{
  "n_layer": 13,
  "d_model": 512,
  "n_head": 4,
  "n_kv_head": 2,
  "head_dim": 128,
  "d_mlp": 2048,
  "vocab_size": 26490,
  "activation": "squared_relu",
  "norm": "rmsnorm",
  "norm_place": "pre",
  "norm_eps": 1e-06,
  "positions": "rope",
  "rope_base": 10000.0,
  "rope_fraction": 1.0,
  "qk_norm": true,
  "attn_scale": 0.115,
  "bias": "none",
  "tie_embeddings": false,
  "parallel_block": false,
  "extras": ["gated attention", "normalized values", "value embeddings"],
  "init": "normal",
  "init_std_qkv": 0.0226,
  "init_std_o": 0.0,
  "init_std_up": 0.0226,
  "init_std_down": 0.0,
  "optimizer": "cautious_adamw",
  "lr": 0.0009,
  "beta1": 0.9,
  "beta2": 0.98,
  "weight_decay": 0.32,
  "lr_head": 0.0068,
  "warmup_steps": 200,
  "schedule": "wsd",
  "decay_fraction": 0.864,
  "decay_shape": "linear",
  "final_lr_fraction": 0.05,
  "batch_tokens": 131072,
  "seq_len": 512,
  "doc_mask": true,
  "train_tokens": 808200000,
  "steps": 6167,
  "dataset": "wikipedia_en"
}
Each number is 500 + 25 x the weight over its row's rms, rounded and kept within 0 to 999. Layers, rows and columns count from 0. Numbers have three digits each. The size before them is the row's rms in percent of the matrix's.

# layer 4 MLP up, 2048x512, rms 0.0304, rows 1777-1789, columns 256-511
098:511535481478520516520550519470510478487490507521517527497464480496474475474493525518504498478534479521505499481507498510486531490466483472481489492506531525514536458498497484536489537499519556470516542494496500522533531517470509516490494454484534499499482525489484505495468458479561472537514484482490526518540541508498525468488496533518479489497507508527577512466544516538520506515466466514545504479471541478517533512480564548502499491466524483501520459468495508506511504488510485498546485518481509469544485505527541467509453501508472498497500519487506479541491491522494554538488493507524445476515460510516512536512458531572497506502535506500558507495487508492509517486535480487532529473517501472512458551495516507515512519483515531468506509467496507517500489499482550
099:493450492475526492520492507528504494516482570464489466505529476529477493474495491514549571519479507505488491482503447499467555493491494531492525508513466527514517506498492499503509485475497490472504499486531524505504487532511469502486506534508477484509513507487523450533515479488495499475482462516536493542495509484507510463467494470487522506492473500542493504561501516493541476520543571465498479488519488514496476483525511469482467453526503502486496463510537504506503512533533486516473463467502526494505544508548524515513507505525494481527439483535507484496498471511493471520465480515525473478524492498496510474494506470492492487511468498522525464512486504505475486513498497465492503527456481547487477530536464473491509493476533509502477480463477490477477481522503510
106:501488497525502511553482540531490524533501470481488480518514493464483522491504557527493552491532480494469477482488465500521484505503489488508457539543460530429529504509495526503494488473533474523516449505503545495524503528501526542508511503512485486468524503509482488535548487487504487507504492513533487488553566496517555492472486487485550500502498532523521547503479511534526483507496501533480457513531512520549487508526521489551492433475488488497504498495511525533500502525494504479474502526501477499500483477466462486483536469491495494529539538528514509489558487511480505505493482483513464444489505500483483483490499518458466510494540486507542530475469499529473499549473452471488495480506471498499485486517503494518555483502542505510483477525430497536522486503506540
106:488447491549463514502516544534537478485460443488526522504480491470447531499496535505478493490476518500463496496539502492490465511495507504510512485475508540477514513498502496522487512510493506454496480457504503495532493507545503497547519519502472521461492503517514533510498511493514513534498511509560513548501480476495537421516547482503468511496519503516478538558492518505470522481471492511475503516533528552502468487536507562524517511465510469494486460477552511486477501449534515499488533505474485523490505482511505509500482509511486548498458427474503420523515522467513477510459537516474478491512499525534520529514466532465528514502519492490479501513499501512506481549471508515525539517511480478491449521503524529510517508500525498497485501513463475479477516553521547
091:465503499501511502485545493535474537494516498447460504481415482522437510541500492520523511452494476486491479529537518494474471524504505496486500485518539457508524512483451497480501523478430513483510491505491519481509468510462464534507505475487472513506504480485507528486553523483492524464482495496498512466482473495529521478538512470520547460477473514506536538510509503469569499442482531496496468519544482489487493498538492461503511444487518503477480472508492535514511524518483514494523494491507551471523489523544557442475536513508475536553482461552514497497511490436493557513530524524516502490518479495505492472525515489543454494502451498509504471488473515533495491577497476458490479446487491505458460521515500489487495541472529475528488473460515515507484503534545511
099:492479517482542509507536491500492490447451469503476503498517516494487505526518471527501531544500505506452450532510490504533498497515499511476423497493499511497506510490522484518492548488552517485518505550468493507468529513538479532528532508491492537496511520510521532438486483456525520481529454476529497506546496546509493483523491500527494466475498508545483495460506503456499496504527553566497498504528449489465519518496480522481511485484525472499542516536459540530522546463503455507512475488488489502501520516550493514515513495543492464519500484526495493544478503526505484486517505534528458484492498463529500474552509491491502495538517489509514518496504545511539489453468496546513492504531516502487492487499463492507498471511482474536504486477484523481516426533504493
090:532489528443496484507511511524481563510484481508497512484502478530457550511499491485529509531548520505510509467517520495502468501514511500478515499441467529476517493486489505470501501501467500541491478505461498518518479532506512507532513493528514486541473455445505516479482532490491500483483496493503506478453488511524495476528484495521484506470505449551488513494492479498546524483491482479573480545524488455507467516478486477463537491519463496504466482484488528472537510524527501480474478503503507468483532461482494504447514512527514544520498500477516453440499445470492502517514528535480498490524532500440489492505458476496452485545501532538518546501476496587508521549563483486529469441505477517486504484510487489505498511494509524496469469535481500470475515517495532
107:500515499459515528498528483516544473548534498508453482545485518531520516493516488544507512491496488498479516470521490521489497465482545542483501469525506484490502497539557530490492502534463516464514497532495538536524494485510537490521459504493402506471462487493502469539503517504542517450481499504466510472546558522524549501531491515537505486471469524505511506508474469488541504493441523508516465456484479519506539516583519479524480470492453503455489448479505501466478494504481548494479481512487527516477463493471503518472487495496499509493524482481498524508487512506497480542516492468530513535512477492496515479504497519475502541537434501511551505543489501488468494517483558502502524542534489519497493479529515520529485494547482535504513510533466492487484492468501514
091:511508523474499522525492528492519522467501478506478495566495430488501506488493496543511507475459529492507502530520502524490520509518529486516472539512492530472500552456476492483510490508516517485500523520421478495505471506483510526468475496511512487509509486468512519535522485521476501511473483455489504495476502449503531458503500484529498522506501478522487570467487494504493496525494522533511529487544463475494531504513503491530515525488485514513491535496504511498495467513492554475488542504502525542533513534480495532485517490491484530486478498473545479416491520501516469495497581485493422478516477501465516497504504493493506483525516563552524478468499517510482476593500492545523485488451461502487470485500479443508508493531447473467493517474506498452485512519504484
097:482491541495496503510485498494560463488533487498517471486528470523504496521500536497526474465489469467480528497457446510455526514492489494509453514522518537462552537510498463505483507508531478460493513534493490529482503494476514503535503466529479505522433550470466509516486552499502498497496486511492498469538507508521514500497510500506500468524536517482519491523502505538479483482467471488503504528538501481507508545513510527507456499493468517484484503516444513497522568551522536509486512487466465489512469493474508467435500498461469485514515495510512506488478492525512531567501532481519514493496497512485471478516507472467484482518469577531500495467483495532491521539510496517503481516509447474538471505534500501497487480481502463506521498524498485425476524478532506
096:480473472456439527460486511513494490522519463502497533482482506466536501503492514499509510501506491534506451518482531509471480481515514497541477497478524538489520464474517498444485475516508493507480534532452498530521492476503485538520524466505453504519510499478491502444527514540518510485543457432489494506510536485540521506563466549521474468502523491492524521483473488509518516541458547504520507520520469527504521490495515525488504516475464511501529485504470526460472489489504488498491481483471487489507477478522519492477534517484509504483479523501473517541514550534514507489533468478527523532556469512478471521500512429499484504483522465506540497499489555520514487488503499502546507510472496456504488508527524496501566513468460509437551509530505455467440509511496497
100:496498485520490539532503478490481503452538504486494444469513490495481520510455530502489529507492452501518450500493502508501490470485526506494506507466548505513508479515529527509492506525499472505527466500486515501474520503490532487530561501533473467472536492481514486499567488554529508487475486468534498507458504526563510488483495508479515517522506506515525496516472527512509451501501517551515488471505473531498470489496523434484426503504497513516537487485450508498523496534505497522520485481466505523520524494509489465509495515505505482484477504546539539515504514509418493547503500453534511483512551484498495514539510482516511473473475525504511514466467524508447505512514521504497471507476465486538485568519498509473520478533493480493468496510510503490481524480459504
110:507437530501478502467465522501513482483510495458490506537516502514500474519481537473513517498521444511514490527469459523493545490500499485487499529524538511467483529524505552504497505514545520474445520493567515486489524559550505515530484485501478475484460512477532500520520499473532489480498450480538513546535576503500485534496472523489505463487479499476455508565458468472514469462457507507496486524516530494520489541535496458465536468493486510483516487484532476486527566525512532548502469501489556462458492502517513487506506501514539532503492507480502511543495490468457537505476492510518511535472501479515501504533506506527501505497482536499511480494505552491513498497495466493475468489544490455490535482493467531485524495500479513461523475458491519524480492516497540
# layer 4 MLP down (transposed), 2048x512, rms 0.0281, rows 1777-1789, columns 256-511
100:525492490501517483493483522459491460451476523469469570506457498522535475493485531530508506518519523550477512499480477524519547491494510523560501487473542481498463500489481540483492506499513523511477511527510517460486493514509511496507505433499506506519486524531495524516494479482518508476552510472518509509506452451481533502493493487503496497520493469464506445531529481504496514516483528508494507511478480482493500508497528487487509514511566511473538495526513496485500528480516457506534493533538525505522481500544484469545512482513487504523537542512511515515504502476492495476481511499513480500529536514532474514475466479501480480495501491527526476481526463475495504519451465523532500495525525464527518515548511511465508531496520537494514499482538471542532529479555518
096:504481485466456537519492477541472549520467465479528539514541478462531509505487499534484515532480516487513481520469538487500482545524455463511470501529495512523529464478466554472509540478456482481495456479506465470482478480540503512469476510504506508489484574484464500509506499500498540457472511529471537490520503473493459481492495504472494473509504553459476500507519511499530512473476476517511480525503487489521527501493478515469543502491511512494484540442461493489478537481511467530542514504505495526499519521480495505474524463492523518545498518490498515462484479509505544472503477472497514511526480505498542482461539479513535481465519532443470514497536518497439460515492489468468504486508476494509520528467500457501511535481502529544514463512485491499533485495484495
107:508499477516507527552454508483472508509473495440511484516479467486481506520483505479482460515487518545502469497470547498545496549522536482492499502499516517502505529499517477471498512506498515513490502560498470444491495510483509519486504500533524509476482516492502542510544543515486542443507540470452501517523506511536512520464484511490476503461481491509516480513515502481552469448483489502480508513503493511515450556536474494513502517429531507434497464469454530493508511499479460508496457508484533519490481444495493502504533471531523477533552499482478492534486466518493519543511511509509524532556480512496473457484439545524487495506527503488526469509493509479501451463545461498472439518506511469499534497523545518464489501503514460522511521458525536465533484508520465
106:469510493486496500491510470490479497488526490463516479523479534420490466525473513525528483519488551474501484540518497504482526517541496501507492484499511531505517498500504520481479476502494460504517465503518491477509552515531498519506495487498454449484475478482500485480510464499474537480464476503510506457542504529492481525536492527520506506498439484520493532464496502506455490531511497481536454474513515467459531457528461499497534543490553507476478474488473519486506510499455480500508495540530448497520485483492495522523516482528560485501495467538461508510511514515487502525481481526495553484489485439524497525466495508502525526494515517496488512522480502493479518459490504506481557491520446480532511513495510523510498467506483527460536495523521494528527532490505522
091:520498508466491491511471506501467478480489522553483500509517506468493482498475487446494454486504504499490535491517525484508512510469504483492523474517512510520480452528508491490499492473486514501485510432507513498486497494496450503548480470482491515489512545484532492488503521485493519508505508500535470515496524503520485510502482443511526494501494538514521525487499515476465514486513487513499475492477485500528508474497499461523494495553470527476479532510505528525488499487498495482506500487502438502447502524495489503520525485526496515496507496536446467521514493512479429516489473497475518473521517504533500507482496501487475479478500510497472507515476541516492499532526459464483501497531488528497474461504494530523536484491511481499468518527531485485532481514518484
099:524472473477479480514517537495469448510461472484475459485512561530540500487494483526476508527479480509476552513493480476535484439485494487467486519507515482479523522508483493502467511504506464507501525502483494520525486472480534481470498486476511509525465519496517541486490489494475509519512520472452459511510550520486509501535486492481522485488526521484501497538505476488489489497523489508539490445427478518484527530470540495494507495465497501493507519519523475535499552497517467485491524492515478444546428472484503476524512550532491514446468538555481554498546487506486524508522497459524477518496514513503512564465539510494502531481501469491504483532534511519464526495528513502492495505502516424464518514507507506480516503510505547477489507478499510454490483512500580
084:474476493503526551499496482487534463460525499504472470485479549518510501485510512488482515523486484489476486511491485483460515462507495521534478508514491535514524470504531495510489481515532502475459506537531534495503467458506511484479520511489518508488484567509456460486500466494528468491548476477538506524510540479497508488517520524516514531542471612469484502492529512499481453536480502521471490506505479511480539473507535507493478506476532516491492499535521513510474464479440493518522509487511510500509464505491538524517480491485551482496471487511492572536520540492493480474463480465467513497458495504514475497515528493486515532486443480494523482534467482434493537477487551527474483525508489476536459534492496530492476529516481484490475497495488478511517487480516476
112:531499505498510517515512491535452455455514485504482518417501522506482492508510494492484523450500510535469537482522524455499497447514473526531502498529536534480480543497436528488520494523535496512469483531524453478524559544487448530521528494486503489485502524509509525460476506498474507500521498494505506521515471498497517499485524513496461475508506512525477534467483497522487503518496527559504518511534470513472515557473456486512509527502540498574477507472463482548503521488488505482513527482499497493489509480503519535524495503553483494497508501541518514493510543518505526445515534568476488504508519512501541549483547473508477500519470523496523529514525471497535521470474512531492543508495515503488482467545488492489501497539514529490463523500503513480533524495479471
093:510488479518509492532522473492490522524480512483457532484517476531503522496487471486504518450536509516486477475495481460527522515490489488530557464501528503482485525516530536516497497551499535507509478500507456491499516461477501478497506531496502476520520521474504497514517489495489464474505513508557456484483462463525501478466529490466506511493523534482491480559486474516436481481517464495544495490517490501497528530509515462493536501497515515513529488528556507489494493522476489499495525466509473485511477432471540498518493514499502500495528467479505495513518532531490504473487474492497506508517519493497510515498446508497488496534496501484528480523510522520495487546511512515523546484534492507492507488473546494483525525460533502467486529488494468456490531480480519
094:498513506466507544496540509502512543477530532484501515552496489480494501495500525531489528507526476530507508481542480496512507490504486494534529489522528488488434522501539497514481459538538506536491497431503483517479499483484490529490528516473482481536493468527508501488512490537514484515554471506473516535503501523518524521493499494519505513502488450549491486520487453500476510504515504542499499457485481460494488455478533458489490498493477462470539443459524491478498460506494512487500490553515496519525500508471510489445492485464486511487480512446517518528525531501467523476515493472535484524478497484511496527513467483485488488487518494508474487486519523477524514497468530470482534520520544492488479478447463482504551509480525565506502506508487536519527499483468481
097:559515497467521469480528536510473514512490487498505531493509539487535503497458462495459524466529475494499465522480491505473538515479460463512426490531492502469477488497487541496442495512499485506497493455556501505529433506525500524440460537542526505481512532487494522527491492476552517490492500542533479540520488514452499530491534535451533490460477487509495496484484506512478474495499504466487489489539482530520475526541474470519521439527484516453514504473538495505514529475468530496523477492495476505503494445528474478466538513501484531551512514508505518499517475491482502449530529498490499488476490471493558481531469496474534481488514454504513508507522495484463546528503513517471493509523493500491485483486492488531485500508521503548493457483489526502514513545504521
095:503533484525496495501502529487485487489523524505501458489529506496465457535492500520512468499487511544499480466458537503495493505542526488552491487500527520505502505511499468507507507467464510504508504516451452483537499524492479474500502531514504507501476438539482545466487552458503502501524485515486496517530506511533522468519509469500490500503470470529543498489497486532564481510520522478477520533502486520443505518560517546478496500458549507524471433513526534506510480557481505489459519511463492463481528521518462489508522486512483482537541483491483533517503491493526481494512509479512534522512527494514479486519521532508507552514494499497480500519513515523564520500517503531514505518493503521485484523478527505529476494476514519488516523457460487491515452540512521
112:497472486500492529526504509512475486497537496444459518537512459468553539503472519464493486464468505465499537509516478482463497502430487520498518523542508498461536501520483545501471463582495473509486492475466526500516532506522570497532516437469520530470546500483541497473444520459500511553509486524530501471506569473521497516499501516494529528509536455540475534556495477524500468435518486529510519504501526563487495553476502458486465485512551537482486473513526494529493510533511553512510478514480496501494512436521484514538507491475484504509492499507502484492509492504529480545473525503478489505533495499490515497454495489486511465523429526493486496489499454506505517481529507477503483505489444541525514548494478511546492522496439528520464515536500533494499478516466512